Part of a small language model's weights: 10 layers.
Each number is 50 + 12 x the weight over its row's rms, rounded and kept within 0 to 99. Layers, rows and columns count from 0. The size before them is the row's rms in percent of the matrix's.

# layer 2 MLP up, 1024x256, rms 0.165, rows 663-690, columns 128-255
097:46 35 54 46 40 54 63 46 79 76 62 34 35 64 55 47 34 55 71 76 46 67 31 32 50 44 61 57 42 61 50 35 52 41 45 37 50 50 38 35 25 62 47 69 49 44 62 30 49 41 53 50 40 56 41 50 38 61 56 51 53 65 47 60 68 63 47 61 33 44 67 44 52 47 47 67 52 60 66 44 66 48 58 28 38 39 56 40 51 50 48 41 67 63 51 50 43 43 51 59 50 65 39 38 37 11 69 38 53 48 31 53 56 63 21 60 63 69 64 28 55 56 63 44 62 59 32 71
099:43 61 50 51 40 54 43 38 49 53 53 45 57 51 62 42 43 59 47 55 34 50 61 69 68 43 46 52 63 55 67 61 45 32 33 69 58 60 44 54 60 46 59 58 53 41 56 50 68 65 36 65 58 32 38 51 61 51 52 57 33 49 54 29 60 53 32 56 56 64 76 60 54 48 52 54 62 61 56 45 66 59 46 55 48 60 30 45 40 83 56 48 58 09 41 62 92 43 57 38 41 53 54 36 52 73 48 65 63 41 27 66 52 35 47 47 51 43 67 38 44 57 66 31 63 39 27 47
109:62 34 41 60 31 42 38 62 66 25 38 53 49 54 53 47 47 56 49 20 45 51 68 69 47 46 25 51 58 51 47 52 54 56 59 50 40 43 44 66 68 59 45 49 27 60 57 32 57 47 53 56 37 41 41 51 59 29 41 50 31 50 50 44 58 42 42 66 47 40 71 60 44 51 62 43 43 54 54 48 48 69 31 54 41 65 46 39 44 65 58 40 57 51 80 49 68 65 55 51 51 54 58 45 48 59 44 48 58 58 59 52 45 40 62 36 63 39 48 40 37 61 64 44 32 65 44 53
121:57 56 39 39 34 34 64 52 62 35 54 76 57 28 56 39 56 49 44 40 39 51 43 52 63 73 41 67 61 43 65 42 51 39 67 58 74 56 68 59 34 50 32 39 45 32 34 56 58 26 44 66 55 57 50 59 50 60 50 63 45 45 55 67 45 34 52 56 52 47 44 53 46 44 73 53 32 62 53 36 36 67 39 36 41 47 60 56 60 44 52 55 51 25 35 52 84 40 38 49 58 52 48 40 51 69 49 61 30 52 45 50 32 55 39 53 60 29 44 38 39 54 62 53 45 47 33 54
087:65 57 67 49 61 43 73 33 37 67 51 46 39 48 40 50 51 47 50 61 53 44 53 39 44 58 40 41 65 35 57 51 44 65 42 31 63 45 43 67 33 53 36 68 71 48 46 47 41 55 39 47 53 62 35 41 40 36 44 50 36 61 56 41 35 37 59 36 47 46 42 43 37 56 47 62 48 52 70 29 84 61 53 34 65 72 64 50 50 47 61 43 49 60 30 48 43 50 25 57 56 54 60 61 33 34 63 59 38 25 58 59 44 64 55 56 44 57 43 45 58 42 59 69 56 60 20 60
092:37 64 46 41 32 63 48 57 55 38 59 53 42 63 57 38 47 44 70 53 35 43 45 45 75 32 28 62 40 52 63 69 40 72 56 55 47 42 71 42 41 49 44 34 75 45 56 52 55 43 58 50 55 49 57 50 57 66 59 66 53 51 37 53 35 64 66 45 44 43 42 45 41 50 56 48 52 49 46 51 48 64 57 37 44 60 49 53 47 57 39 56 50 41 51 44 60 55 47 48 16 41 48 26 60 64 49 65 41 56 47 70 37 49 31 57 69 53 42 44 49 47 53 68 44 43 68 47
084:63 35 64 64 44 59 43 51 48 73 26 47 35 57 69 41 49 19 63 66 48 58 59 35 43 47 45 69 73 29 62 48 40 60 45 39 62 40 41 51 55 54 35 50 45 34 39 59 50 52 50 48 32 53 53 54 54 37 77 44 37 65 54 68 47 52 45 52 65 59 36 22 57 49 34 38 30 63 62 47 47 50 42 36 54 30 53 56 34 58 49 67 74 47 50 42 61 30 47 62 59 64 47 41 59 53 49 57 54 53 37 36 65 71 38 55 56 47 60 34 34 38 43 54 64 49 26 49
106:51 45 52 50 53 42 40 32 66 48 39 54 53 43 43 55 48 31 35 58 42 78 55 36 72 30 47 55 53 43 39 44 28 46 38 54 48 57 70 45 35 38 39 44 30 47 39 50 61 34 49 35 52 59 30 45 59 44 49 65 38 52 38 50 57 58 50 60 44 68 66 48 35 37 47 43 34 44 49 53 53 54 43 80 46 53 39 29 91 57 44 75 52 45 51 55 52 43 61 38 35 59 64 48 46 50 61 38 37 46 64 48 73 30 64 58 51 56 59 58 38 45 43 65 53 59 72 38
084:53 80 58 38 53 42 52 75 57 61 42 45 42 42 39 50 35 25 63 38 47 49 53 60 26 50 47 55 62 37 35 56 35 45 35 50 49 38 63 59 58 57 42 39 43 48 31 41 17 44 62 38 46 59 50 41 71 52 27 44 52 48 64 53 57 59 47 46 55 58 57 36 48 68 46 55 43 58 49 58 50 49 59 49 39 67 60 50 45 32 49 58 46 56 47 57 50 54 43 43 49 48 27 63 43 48 49 49 53 51 59 50 49 50 41 48 62 79 57 37 76 56 46 36 43 75 28 36
097:45 55 55 62 58 70 70 62 46 49 75 63 53 63 33 47 38 39 51 29 38 43 57 63 66 50 44 15 34 51 47 65 55 64 48 46 47 45 54 54 29 54 32 46 35 53 53 33 47 34 54 48 51 43 18 30 53 49 39 64 38 53 49 36 39 44 72 63 43 60 64 41 49 62 52 29 48 58 70 64 55 30 59 46 51 54 48 56 48 54 47 57 61 77 71 57 58 55 41 49 79 47 54 62 37 57 49 45 61 60 63 58 39 42 52 59 60 53 48 44 51 62 61 46 39 43 40 66
092:50 49 15 44 60 78 53 37 35 27 60 37 49 32 43 43 40 30 33 45 60 28 66 29 64 55 55 41 49 47 51 39 52 24 44 42 63 84 61 27 41 33 52 38 38 55 64 59 47 43 41 46 48 49 51 44 32 58 44 53 19 39 41 61 36 63 43 42 67 64 57 40 48 42 48 26 54 45 49 56 33 46 31 39 64 68 38 55 50 71 66 53 56 37 37 39 54 67 32 50 55 68 51 54 55 58 49 44 36 55 41 44 57 38 45 53 17 45 57 45 43 42 53 67 60 56 43 53
097:23 37 58 66 35 38 54 40 73 59 68 44 56 48 59 45 47 61 38 48 39 46 41 63 46 39 38 44 36 56 57 41 45 46 46 39 53 46 35 08 53 58 53 46 57 57 40 55 68 35 50 28 38 59 37 37 55 53 42 51 63 57 57 39 44 48 56 38 54 39 52 56 72 68 66 54 48 75 50 60 70 56 69 33 31 61 45 62 48 72 24 38 66 46 40 44 32 31 43 65 45 68 48 44 50 53 48 53 41 31 45 46 64 52 29 72 38 48 45 48 43 45 55 40 51 39 33 51
102:22 37 38 61 52 44 40 56 52 61 43 53 52 51 36 39 42 34 66 57 42 63 50 47 42 49 29 46 62 53 53 31 35 48 46 42 60 46 44 64 48 40 30 57 53 32 65 38 48 44 36 51 49 61 64 51 44 62 38 42 43 68 41 47 48 56 43 54 49 55 36 30 36 59 65 34 38 83 57 42 55 61 49 32 61 47 62 42 60 66 33 51 39 56 61 62 18 56 33 41 22 47 49 54 51 32 69 45 36 56 58 74 40 51 61 36 46 49 63 69 47 64 36 41 48 34 37 56
100:64 51 50 34 51 41 67 38 80 63 48 47 51 45 67 66 62 40 73 44 54 51 52 57 44 41 53 49 57 32 61 52 48 54 39 46 63 52 45 71 39 73 24 44 57 70 50 32 38 61 43 46 53 53 31 52 19 78 34 32 32 66 33 41 54 43 49 34 39 50 46 47 55 58 53 51 47 58 50 52 59 59 62 59 55 52 53 46 55 62 53 27 41 50 44 67 49 32 60 56 51 76 56 68 40 45 55 64 24 47 48 41 52 35 31 63 33 59 66 42 65 61 33 59 46 72 50 44
100:50 54 53 73 65 54 44 39 56 38 72 48 51 42 28 44 48 51 26 48 36 59 43 42 53 38 60 57 27 50 54 37 46 57 36 34 50 53 55 61 86 51 33 46 46 50 39 50 60 57 60 59 58 58 60 65 52 60 40 47 52 59 18 45 70 35 30 54 60 39 44 50 23 58 55 44 34 54 56 40 42 45 42 39 42 43 77 40 54 42 59 66 61 41 48 51 61 36 51 70 41 42 49 51 59 66 40 57 29 37 41 42 51 51 53 63 65 60 48 47 40 42 57 37 40 47 57 50
100:54 42 52 40 72 53 52 37 20 56 52 56 66 42 68 47 54 43 60 50 48 38 60 64 55 48 64 39 39 48 28 42 65 55 56 50 49 58 70 65 57 44 52 47 44 45 38 64 44 66 37 44 71 64 30 43 27 47 40 50 25 46 41 37 63 74 52 60 47 48 56 47 44 54 73 40 46 53 41 45 71 53 41 64 42 40 47 40 54 47 42 31 55 48 54 56 54 61 62 43 60 39 54 53 55 48 63 41 64 57 66 59 53 44 30 57 54 37 63 67 32 55 49 29 56 51 26 48
090:47 37 51 65 68 65 63 64 56 42 68 42 52 74 58 34 44 28 59 41 43 56 70 49 37 60 39 42 59 72 58 50 49 47 62 42 52 50 45 72 51 48 37 80 58 51 52 57 46 23 69 55 58 65 55 38 40 50 58 40 63 47 38 37 55 48 42 79 56 58 43 31 47 76 53 34 37 45 61 55 51 34 45 38 54 65 63 31 48 64 62 56 13 47 50 56 47 36 57 25 59 33 59 43 50 51 45 70 47 56 61 56 45 78 33 62 50 37 51 50 34 60 54 43 67 64 55 54
107:55 46 62 32 30 53 54 42 30 27 40 44 54 25 42 29 44 37 26 34 65 59 34 26 55 70 66 51 71 43 50 25 56 61 37 52 53 70 60 60 47 74 55 63 47 23 57 37 50 19 38 47 56 40 55 27 42 36 62 46 49 52 38 49 39 34 55 48 53 40 60 47 54 54 30 47 39 45 47 39 43 44 53 56 45 71 48 50 47 64 42 56 62 55 77 54 52 49 53 39 33 50 60 58 45 41 31 54 51 56 61 65 52 55 55 46 50 37 39 57 64 44 53 39 44 74 68 46
110:66 34 46 62 60 63 59 65 73 45 63 34 61 33 34 38 41 48 71 40 47 67 36 54 50 43 33 26 33 58 55 40 53 51 61 56 48 48 53 55 57 39 60 44 38 47 61 51 35 29 64 46 44 56 47 49 61 30 36 59 63 30 35 52 44 53 47 47 60 71 34 77 48 35 34 34 57 40 65 51 51 42 51 33 52 46 70 36 51 48 56 66 56 83 61 41 34 51 51 51 47 34 45 17 84 33 35 54 29 54 49 54 49 49 48 57 61 44 39 61 52 54 42 33 62 70 44 64
093:47 50 49 44 66 32 43 70 66 61 59 38 60 38 63 63 43 49 46 47 76 45 60 64 83 42 28 61 47 38 48 39 53 31 67 31 47 56 36 36 43 42 57 52 56 67 39 47 66 62 49 36 43 69 43 63 55 46 42 40 60 50 50 36 67 48 73 65 38 57 13 42 45 39 75 59 49 54 32 31 59 56 62 40 43 40 61 47 55 46 45 52 55 57 59 24 52 34 33 60 35 41 39 57 46 39 56 46 42 55 43 61 42 58 43 50 60 47 50 39 62 73 50 48 29 46 10 36
085:66 73 65 38 28 49 49 48 54 58 42 49 33 63 59 69 66 42 58 32 37 48 34 52 86 49 42 54 37 34 74 22 27 27 57 54 47 43 55 75 34 61 37 72 40 37 40 48 48 45 36 51 46 56 42 32 65 57 67 40 57 33 17 53 43 46 50 46 47 54 55 53 50 45 76 43 33 54 62 27 57 47 51 49 57 40 57 59 52 48 44 50 53 42 43 48 24 35 50 61 51 77 47 53 71 59 37 53 54 46 38 55 60 40 37 37 49 53 66 50 46 36 77 48 69 57 52 34
111:50 38 50 66 44 41 57 54 43 40 57 48 54 60 49 30 66 33 75 37 57 66 41 68 60 39 48 47 46 52 44 47 45 37 58 56 56 68 44 49 46 29 55 59 46 62 49 38 45 48 61 54 35 57 39 57 40 47 36 43 63 76 47 50 59 56 34 49 38 59 35 52 47 69 61 54 58 57 56 37 74 58 48 69 51 51 36 56 79 34 28 45 49 61 32 75 32 41 60 49 43 61 52 57 32 55 66 66 51 63 43 26 49 47 63 39 55 29 51 41 54 38 55 62 45 58 51 79
097:55 47 37 47 56 61 48 37 38 36 29 51 47 55 49 38 36 35 34 42 54 51 37 38 58 40 61 55 33 57 40 58 49 31 39 53 65 28 33 35 29 33 50 52 49 37 45 59 45 55 55 53 61 19 81 30 51 59 55 62 56 22 66 51 27 53 74 41 46 51 52 66 59 73 41 75 60 45 57 40 58 45 51 40 57 69 49 54 55 57 43 70 44 42 56 62 54 61 37 37 45 51 45 47 55 43 55 31 55 76 44 56 58 46 44 41 52 53 59 35 44 40 52 53 63 43 55 45
105:65 62 33 51 50 42 33 53 45 48 35 63 50 44 27 64 59 38 68 62 38 53 56 34 67 39 56 57 60 32 63 51 41 49 73 55 54 41 32 49 52 79 27 36 34 55 51 60 43 30 37 60 57 65 58 31 59 60 50 08 53 33 47 59 69 34 59 66 47 51 46 35 56 52 47 39 54 51 33 42 51 50 39 38 78 57 58 32 51 44 51 41 56 54 69 60 45 20 54 38 32 66 48 47 51 40 54 30 60 45 32 60 33 42 41 47 66 52 60 56 49 53 49 67 41 57 62 77
101:49 61 61 68 40 26 38 66 46 49 45 37 52 50 56 50 40 55 39 49 43 50 69 29 61 58 18 58 40 59 29 39 36 49 74 49 50 60 69 39 33 40 58 30 49 38 67 65 63 41 53 44 53 45 43 54 36 62 56 48 45 38 25 29 65 64 26 56 57 61 58 38 53 36 40 35 62 64 44 48 32 31 39 31 44 53 47 64 70 81 44 60 41 24 55 32 69 50 43 52 55 52 50 39 89 50 44 77 29 58 63 56 28 47 47 34 57 62 28 63 29 65 62 38 55 29 44 43
098:54 39 21 45 72 42 56 71 39 57 38 47 51 40 85 41 62 44 50 46 55 47 37 64 56 45 58 54 46 53 39 30 53 60 67 41 53 43 48 62 60 35 30 51 47 52 78 55 73 51 38 50 41 69 41 46 56 49 51 42 55 38 42 75 29 38 42 41 40 45 47 45 64 54 49 41 49 57 34 65 46 52 59 64 53 54 68 59 52 23 24 78 47 52 55 53 54 73 46 46 32 59 69 58 52 56 51 40 44 68 59 54 61 51 66 25 52 42 52 53 56 60 48 78 31 50 42 44
102:60 64 53 34 55 52 27 74 30 63 44 44 43 29 40 48 54 46 52 46 43 40 56 53 50 55 65 45 71 63 44 49 47 71 38 34 77 53 58 53 63 59 63 42 45 23 44 18 40 49 63 53 38 54 62 45 30 49 68 67 59 68 47 53 40 65 45 50 41 46 42 53 49 53 61 41 64 69 45 41 62 69 62 41 46 45 59 46 42 73 68 43 52 56 46 46 38 43 47 24 47 82 26 53 69 35 42 44 55 42 43 58 55 43 73 53 54 50 60 54 48 58 51 56 43 49 57 45
088:15 54 54 42 52 44 44 61 72 64 43 58 53 38 43 57 58 36 53 34 49 58 65 46 35 42 44 45 54 33 49 68 67 46 56 39 48 74 40 38 66 49 60 72 69 56 62 61 49 55 36 56 30 67 34 71 29 60 62 37 53 60 39 66 66 37 52 32 70 31 45 56 36 35 54 37 67 68 48 49 57 51 42 39 64 44 38 77 39 52 70 38 51 41 49 55 46 64 68 41 41 30 45 44 46 69 57 58 52 49 34 46 44 40 40 44 68 69 46 42 62 45 57 55 54 44 61 59
# layer 2 MLP down (transposed), 1024x256, rms 0.149, rows 663-689, columns 128-255
094:70 43 37 22 54 49 44 64 44 54 48 39 60 55 67 42 54 52 49 45 55 47 44 40 51 55 55 39 31 55 47 58 55 51 65 53 35 70 52 78 70 66 35 54 42 54 79 76 42 35 48 55 77 61 77 63 40 66 54 48 72 61 52 50 48 69 45 40 41 61 49 63 64 61 39 21 62 44 74 48 54 53 66 41 68 63 64 38 37 62 54 70 49 39 55 53 60 36 29 43 45 49 53 63 43 53 57 49 32 52 49 39 56 59 61 37 62 46 58 58 43 42 50 60 38 52 33 47
097:74 73 56 63 40 40 56 34 68 51 41 46 25 64 50 26 47 34 59 52 33 45 48 42 50 48 42 45 31 39 54 61 45 45 52 54 55 39 59 66 43 41 40 62 33 58 64 45 49 40 40 52 59 42 57 52 56 68 43 65 45 30 53 33 56 54 22 38 36 61 46 41 40 52 75 72 32 68 38 43 47 41 60 54 41 51 52 68 64 36 37 69 79 43 50 47 69 43 61 47 43 28 47 39 64 44 46 45 57 76 39 43 47 53 50 57 32 54 40 44 21 59 44 32 42 57 49 52
112:41 54 47 49 68 41 49 44 51 33 75 76 31 65 43 61 34 70 51 42 31 47 46 50 39 48 42 27 62 83 29 71 46 58 54 56 53 33 51 33 42 64 46 50 40 62 45 60 41 51 48 37 67 58 49 65 64 47 43 43 62 60 47 47 45 41 54 47 47 58 45 41 66 53 52 38 29 53 69 34 40 55 51 45 34 53 50 50 44 49 55 67 43 55 67 46 82 63 51 64 50 40 60 52 44 42 54 52 48 49 58 53 59 59 32 11 72 48 38 55 38 56 53 42 57 41 41 52
120:51 46 26 61 51 51 64 63 74 44 63 86 35 52 61 42 53 26 49 64 27 36 40 52 73 59 33 59 61 29 74 40 44 41 49 34 76 68 46 55 39 46 53 53 41 28 49 50 39 41 45 43 55 53 38 51 52 48 61 60 46 32 67 59 44 42 33 59 49 42 49 56 62 47 50 43 39 64 34 35 47 52 55 66 69 40 45 32 46 35 30 43 57 62 47 52 55 56 42 38 60 62 41 49 50 58 25 56 54 50 34 38 32 57 37 61 47 41 47 45 39 42 53 30 21 46 52 52
103:64 41 38 60 38 64 66 39 45 64 59 38 52 55 53 56 34 46 46 48 49 59 33 52 58 47 56 47 28 57 41 55 70 36 17 53 47 50 47 23 71 41 46 38 69 44 40 21 32 35 53 35 51 51 48 35 40 62 40 65 73 37 58 47 45 42 45 64 59 32 63 49 28 33 51 48 47 50 46 71 60 37 49 46 71 62 33 65 43 48 43 49 61 46 53 65 54 80 43 44 68 58 44 42 60 38 38 56 45 47 42 70 54 39 46 51 37 61 45 52 53 32 61 57 65 46 64 33
097:48 57 50 48 65 51 42 44 40 60 45 46 51 28 56 54 42 61 44 05 43 43 53 51 42 57 51 31 56 62 61 27 52 53 57 32 42 45 44 68 59 64 44 44 55 57 17 65 48 66 70 55 55 54 38 57 36 72 38 40 51 46 46 46 40 49 52 62 57 51 76 44 99 51 63 59 42 67 54 57 42 68 35 49 34 37 39 37 43 39 42 53 31 35 75 62 34 40 40 29 61 42 48 59 46 47 50 52 59 48 51 51 39 57 43 68 36 47 34 64 44 53 39 63 53 40 62 60
097:46 53 55 48 47 66 77 35 55 52 40 53 57 42 36 43 60 65 54 57 33 37 40 48 63 49 41 52 42 40 41 15 31 52 47 69 50 60 61 65 63 47 62 41 44 43 58 47 45 46 38 54 30 35 62 62 52 41 27 62 41 60 45 42 44 47 41 41 64 60 31 39 66 68 42 38 36 25 55 47 58 49 65 70 57 23 62 57 50 63 35 39 68 58 57 34 43 40 41 48 37 45 50 52 59 59 39 34 49 64 45 68 38 43 45 58 59 14 30 45 54 65 52 66 52 64 70 46
111:79 53 64 66 41 71 47 59 62 34 59 59 64 66 66 30 38 39 58 34 38 39 42 33 47 46 48 57 41 52 39 67 48 59 37 55 58 53 47 63 50 77 40 50 47 35 59 45 64 62 33 50 67 40 73 58 38 68 45 51 65 47 64 57 56 48 55 45 30 62 47 55 53 46 61 48 38 36 44 44 62 58 27 27 44 43 79 56 35 50 70 48 79 50 47 47 42 53 50 61 65 56 64 69 53 66 61 55 41 57 49 52 47 59 45 46 61 49 44 51 38 49 53 54 35 55 51 37
081:48 56 67 43 45 38 54 40 52 58 39 39 50 44 52 11 64 40 51 54 55 58 40 45 55 47 63 63 45 54 46 30 53 46 48 62 53 60 67 28 50 72 48 50 59 47 60 62 27 33 44 34 59 43 46 60 61 48 50 48 51 54 54 36 43 51 31 60 36 32 26 56 58 56 52 41 49 48 77 55 66 49 49 39 59 50 33 39 42 61 32 54 48 39 74 33 54 51 70 53 57 48 46 46 33 62 52 60 40 30 49 54 60 63 57 52 57 32 48 56 60 55 52 43 43 47 58 46
093:52 55 54 49 31 56 59 09 38 46 36 50 73 35 45 62 51 46 38 52 42 42 70 34 75 44 69 67 51 37 46 42 50 29 42 68 53 58 45 52 64 69 67 56 41 44 50 52 47 33 40 62 53 48 70 48 60 35 52 54 53 45 57 48 49 47 53 32 73 37 43 47 50 66 31 56 70 34 52 41 60 44 46 41 49 44 49 51 46 37 37 33 49 44 28 61 56 42 61 45 36 72 50 65 33 40 84 49 26 45 60 28 51 45 39 62 59 31 34 40 48 55 65 61 52 69 40 43
090:58 35 45 48 44 60 71 43 62 71 54 30 41 61 47 65 44 45 45 44 76 40 45 65 48 51 46 58 51 49 47 49 56 50 47 50 50 41 58 29 66 47 43 60 40 64 55 37 49 63 34 37 41 59 63 28 34 43 58 72 30 45 55 85 35 57 50 49 69 21 47 25 33 45 46 26 38 42 42 49 61 51 49 53 36 40 40 44 56 57 48 58 62 35 60 62 59 61 43 35 51 51 36 67 36 50 52 42 51 41 56 61 46 57 58 51 31 56 32 51 68 63 57 33 19 50 39 72
097:57 64 53 59 47 45 63 41 37 30 64 41 33 45 44 36 66 42 32 56 45 56 62 26 70 47 54 57 78 39 45 47 53 43 37 39 35 27 37 81 48 60 36 34 52 49 51 50 41 57 48 48 53 29 40 57 67 61 54 46 50 52 47 54 38 43 53 53 59 53 50 53 39 08 34 27 47 48 49 57 66 39 53 50 51 39 65 43 50 55 63 42 31 49 44 67 41 63 57 38 31 58 62 51 58 45 50 57 49 68 51 61 28 37 59 43 24 36 57 63 62 45 54 54 39 40 64 55
108:66 45 55 46 35 66 54 66 33 74 47 50 51 55 74 59 55 61 57 39 54 49 40 33 39 48 36 53 40 36 53 49 62 70 37 47 61 60 57 34 40 26 45 44 38 63 58 44 41 51 39 53 44 42 61 32 68 45 48 47 43 51 43 42 35 31 39 40 59 49 62 39 61 55 44 56 52 50 42 60 57 56 62 37 25 40 54 34 45 38 33 50 65 65 31 64 45 53 46 54 43 60 50 49 36 66 30 56 55 65 41 52 34 47 37 40 49 79 38 59 31 69 29 70 37 68 60 51
104:53 48 28 73 27 35 24 50 65 57 68 50 58 66 53 49 35 53 42 54 39 52 23 32 35 50 67 42 30 50 45 69 62 55 58 56 53 47 70 45 52 15 62 67 43 36 67 52 66 25 52 48 66 55 41 50 53 33 71 41 61 49 79 51 42 53 53 43 40 45 48 54 33 77 47 66 62 46 34 49 61 69 60 53 75 36 69 56 60 45 61 60 72 57 54 44 40 54 46 63 64 45 38 59 42 55 71 50 56 49 38 65 42 54 44 62 57 33 65 66 48 51 56 30 40 50 61 58
110:55 47 53 60 36 60 40 48 30 45 72 30 55 51 38 46 54 57 62 55 50 73 57 53 40 53 53 53 48 47 43 36 53 63 68 44 58 55 49 58 43 68 48 58 57 45 53 49 37 52 49 59 53 73 35 60 52 47 29 59 28 54 30 72 52 45 38 43 56 43 59 43 32 58 61 15 41 76 52 44 54 45 45 45 60 77 46 45 53 58 60 48 59 37 46 75 50 50 38 65 44 41 23 69 74 53 43 63 38 43 70 33 54 50 63 58 51 28 41 38 40 57 53 70 76 59 53 58
093:44 67 40 68 49 79 55 72 55 24 64 56 67 62 71 27 60 34 53 44 52 58 46 40 46 41 54 40 36 48 71 61 50 48 55 69 63 75 50 58 54 50 35 54 52 50 52 39 67 49 33 35 56 52 50 32 26 40 62 47 33 64 42 53 65 41 51 51 52 63 39 72 49 49 38 21 45 57 71 44 50 59 60 30 31 51 48 59 65 50 58 42 66 33 38 39 53 56 50 52 49 46 46 52 51 50 48 38 54 21 51 55 53 68 76 53 28 45 40 39 63 61 39 58 44 60 49 52
099:57 63 55 49 56 51 60 51 39 44 34 60 38 69 36 74 60 24 43 57 41 43 56 75 41 58 44 53 52 68 66 68 54 45 47 62 41 53 51 53 20 24 37 44 46 60 73 58 44 51 58 68 67 61 48 53 49 74 47 32 52 48 42 55 45 47 62 57 58 55 69 25 54 58 46 34 23 76 45 76 66 58 58 57 56 61 48 52 34 46 65 32 36 54 45 47 55 23 47 50 62 57 33 42 38 46 62 57 53 50 62 39 71 73 58 47 77 38 62 76 65 56 45 38 58 81 38 36
106:59 41 63 49 38 52 69 42 38 44 38 30 36 42 57 38 75 52 53 43 60 45 51 53 57 32 50 57 49 71 56 48 46 51 47 66 60 44 46 48 38 41 46 72 63 50 61 59 61 42 62 67 62 53 58 45 61 57 49 65 47 51 46 47 52 24 59 55 49 49 39 48 51 37 15 32 47 31 38 62 34 38 53 48 58 57 35 37 57 65 46 57 17 43 64 47 43 40 47 42 50 49 74 60 23 34 62 45 72 69 49 45 42 46 46 34 44 57 39 57 68 45 36 58 62 41 51 49
094:42 59 60 36 51 31 54 52 41 52 39 47 59 54 63 55 55 61 44 42 52 61 37 49 47 37 62 36 42 60 46 73 60 30 51 45 42 48 43 56 56 37 51 60 51 50 36 57 37 40 58 57 69 50 72 52 65 46 75 44 56 57 65 39 37 52 38 57 73 83 52 71 47 34 48 35 39 48 36 64 44 42 43 44 49 59 68 43 54 54 45 42 54 49 64 67 30 40 53 44 26 45 31 40 35 39 34 42 37 47 50 44 55 75 53 44 52 56 51 55 50 52 69 55 60 65 38 46
105:47 71 77 72 42 37 38 67 67 47 47 36 56 53 69 56 48 00 53 61 72 54 55 54 58 62 48 52 57 40 19 46 42 48 39 55 38 67 22 50 48 51 52 65 42 51 58 29 40 46 49 71 51 49 48 67 44 42 56 56 66 75 64 42 61 57 56 42 56 64 50 52 37 55 71 44 61 49 39 65 62 39 44 48 56 45 42 48 45 48 34 44 51 55 51 37 55 42 43 74 44 34 51 28 53 56 48 55 45 58 43 57 79 43 51 74 58 60 54 78 32 45 55 58 64 38 50 48
092:41 39 69 52 40 38 22 36 50 45 58 42 46 58 41 58 39 56 34 58 46 59 64 55 42 41 77 50 56 91 52 59 66 44 53 61 46 37 67 39 67 47 80 40 65 48 60 62 58 60 55 52 55 50 56 58 66 66 51 44 60 60 54 57 69 55 71 46 49 56 44 64 45 66 50 50 59 58 59 62 62 47 65 43 43 65 48 36 56 44 46 38 56 57 49 50 70 59 64 48 50 47 64 48 60 55 47 42 27 46 60 60 40 72 47 47 46 52 23 68 58 24 51 54 42 40 31 56
107:38 36 41 44 42 45 72 40 39 69 66 60 38 75 41 69 33 69 40 45 28 61 58 45 59 26 50 70 67 57 54 41 36 47 50 74 44 36 52 47 60 48 27 54 36 30 35 45 74 48 33 48 50 46 58 58 59 56 47 51 51 56 46 60 60 62 61 38 42 48 28 37 59 47 66 29 69 73 64 49 55 44 37 57 35 39 58 54 41 68 65 61 52 62 51 48 58 59 37 49 61 71 47 72 44 52 66 51 33 53 57 33 59 47 39 57 49 41 43 32 24 34 69 61 58 50 58 64
096:39 35 34 31 75 67 61 60 54 48 20 54 62 57 57 46 30 27 30 49 51 49 37 43 41 61 67 32 46 37 63 43 49 57 46 12 58 51 54 56 47 36 58 57 46 38 59 44 31 58 52 49 28 47 62 43 51 49 59 45 51 37 55 43 39 42 60 50 38 52 48 72 52 32 38 65 39 48 51 45 67 56 34 42 40 30 50 23 37 51 68 52 47 42 57 52 57 24 51 54 65 60 56 41 61 51 38 42 67 45 52 61 49 48 54 31 41 61 60 65 58 58 55 50 50 58 63 40
101:56 41 45 53 58 48 52 39 63 50 47 48 47 52 29 55 51 49 31 43 43 50 40 63 30 44 30 26 45 60 34 37 66 45 62 51 48 45 74 42 48 52 63 41 35 50 37 52 48 39 47 49 32 53 50 34 45 54 62 54 65 59 57 43 49 53 38 41 45 58 60 55 32 50 66 66 73 63 46 53 53 43 51 50 72 54 46 43 55 39 57 38 59 49 30 38 41 61 55 51 28 59 65 44 64 63 39 27 59 55 43 28 48 45 58 46 44 53 34 67 55 54 53 26 68 59 39 42
100:64 53 54 44 57 33 57 45 43 37 50 52 42 41 51 60 44 32 52 35 46 45 52 74 46 53 28 59 36 31 48 66 47 52 65 38 60 29 38 43 49 49 36 43 61 73 53 54 57 49 55 63 61 48 45 51 40 45 50 56 39 35 51 52 51 35 60 52 45 50 52 63 66 33 44 39 33 35 48 54 58 75 50 29 24 71 57 31 42 61 76 32 21 45 65 72 35 36 62 59 51 43 58 58 39 53 52 63 54 47 34 47 35 52 57 49 59 40 71 34 53 43 33 50 81 56 80 60
106:35 45 20 63 57 51 17 59 70 46 41 58 45 54 62 34 60 39 55 54 52 79 62 56 26 70 45 51 67 49 29 25 60 61 43 53 50 63 39 56 45 60 55 56 72 44 43 48 32 55 38 35 56 56 56 61 39 45 43 30 41 42 53 39 27 44 38 51 37 63 41 56 53 58 28 81 42 60 67 33 61 41 54 50 50 49 45 57 54 64 47 49 54 45 50 41 63 70 76 47 43 35 58 40 36 29 39 56 49 56 59 32 47 50 29 32 34 48 51 44 62 61 43 35 54 54 55 57
104:59 58 61 42 45 67 63 72 76 63 47 37 44 38 52 51 62 51 55 61 36 50 55 59 42 51 44 37 61 44 42 24 50 57 38 48 61 64 56 51 61 45 46 16 44 40 33 44 72 41 51 46 33 53 62 64 62 22 27 59 62 57 25 72 43 52 56 57 34 45 35 57 51 45 27 45 40 40 39 32 60 61 49 59 41 38 55 56 41 49 69 56 48 63 53 35 42 64 59 55 40 56 35 61 59 57 39 60 52 61 63 36 53 63 65 52 19 60 48 55 62 73 42 44 62 58 57 41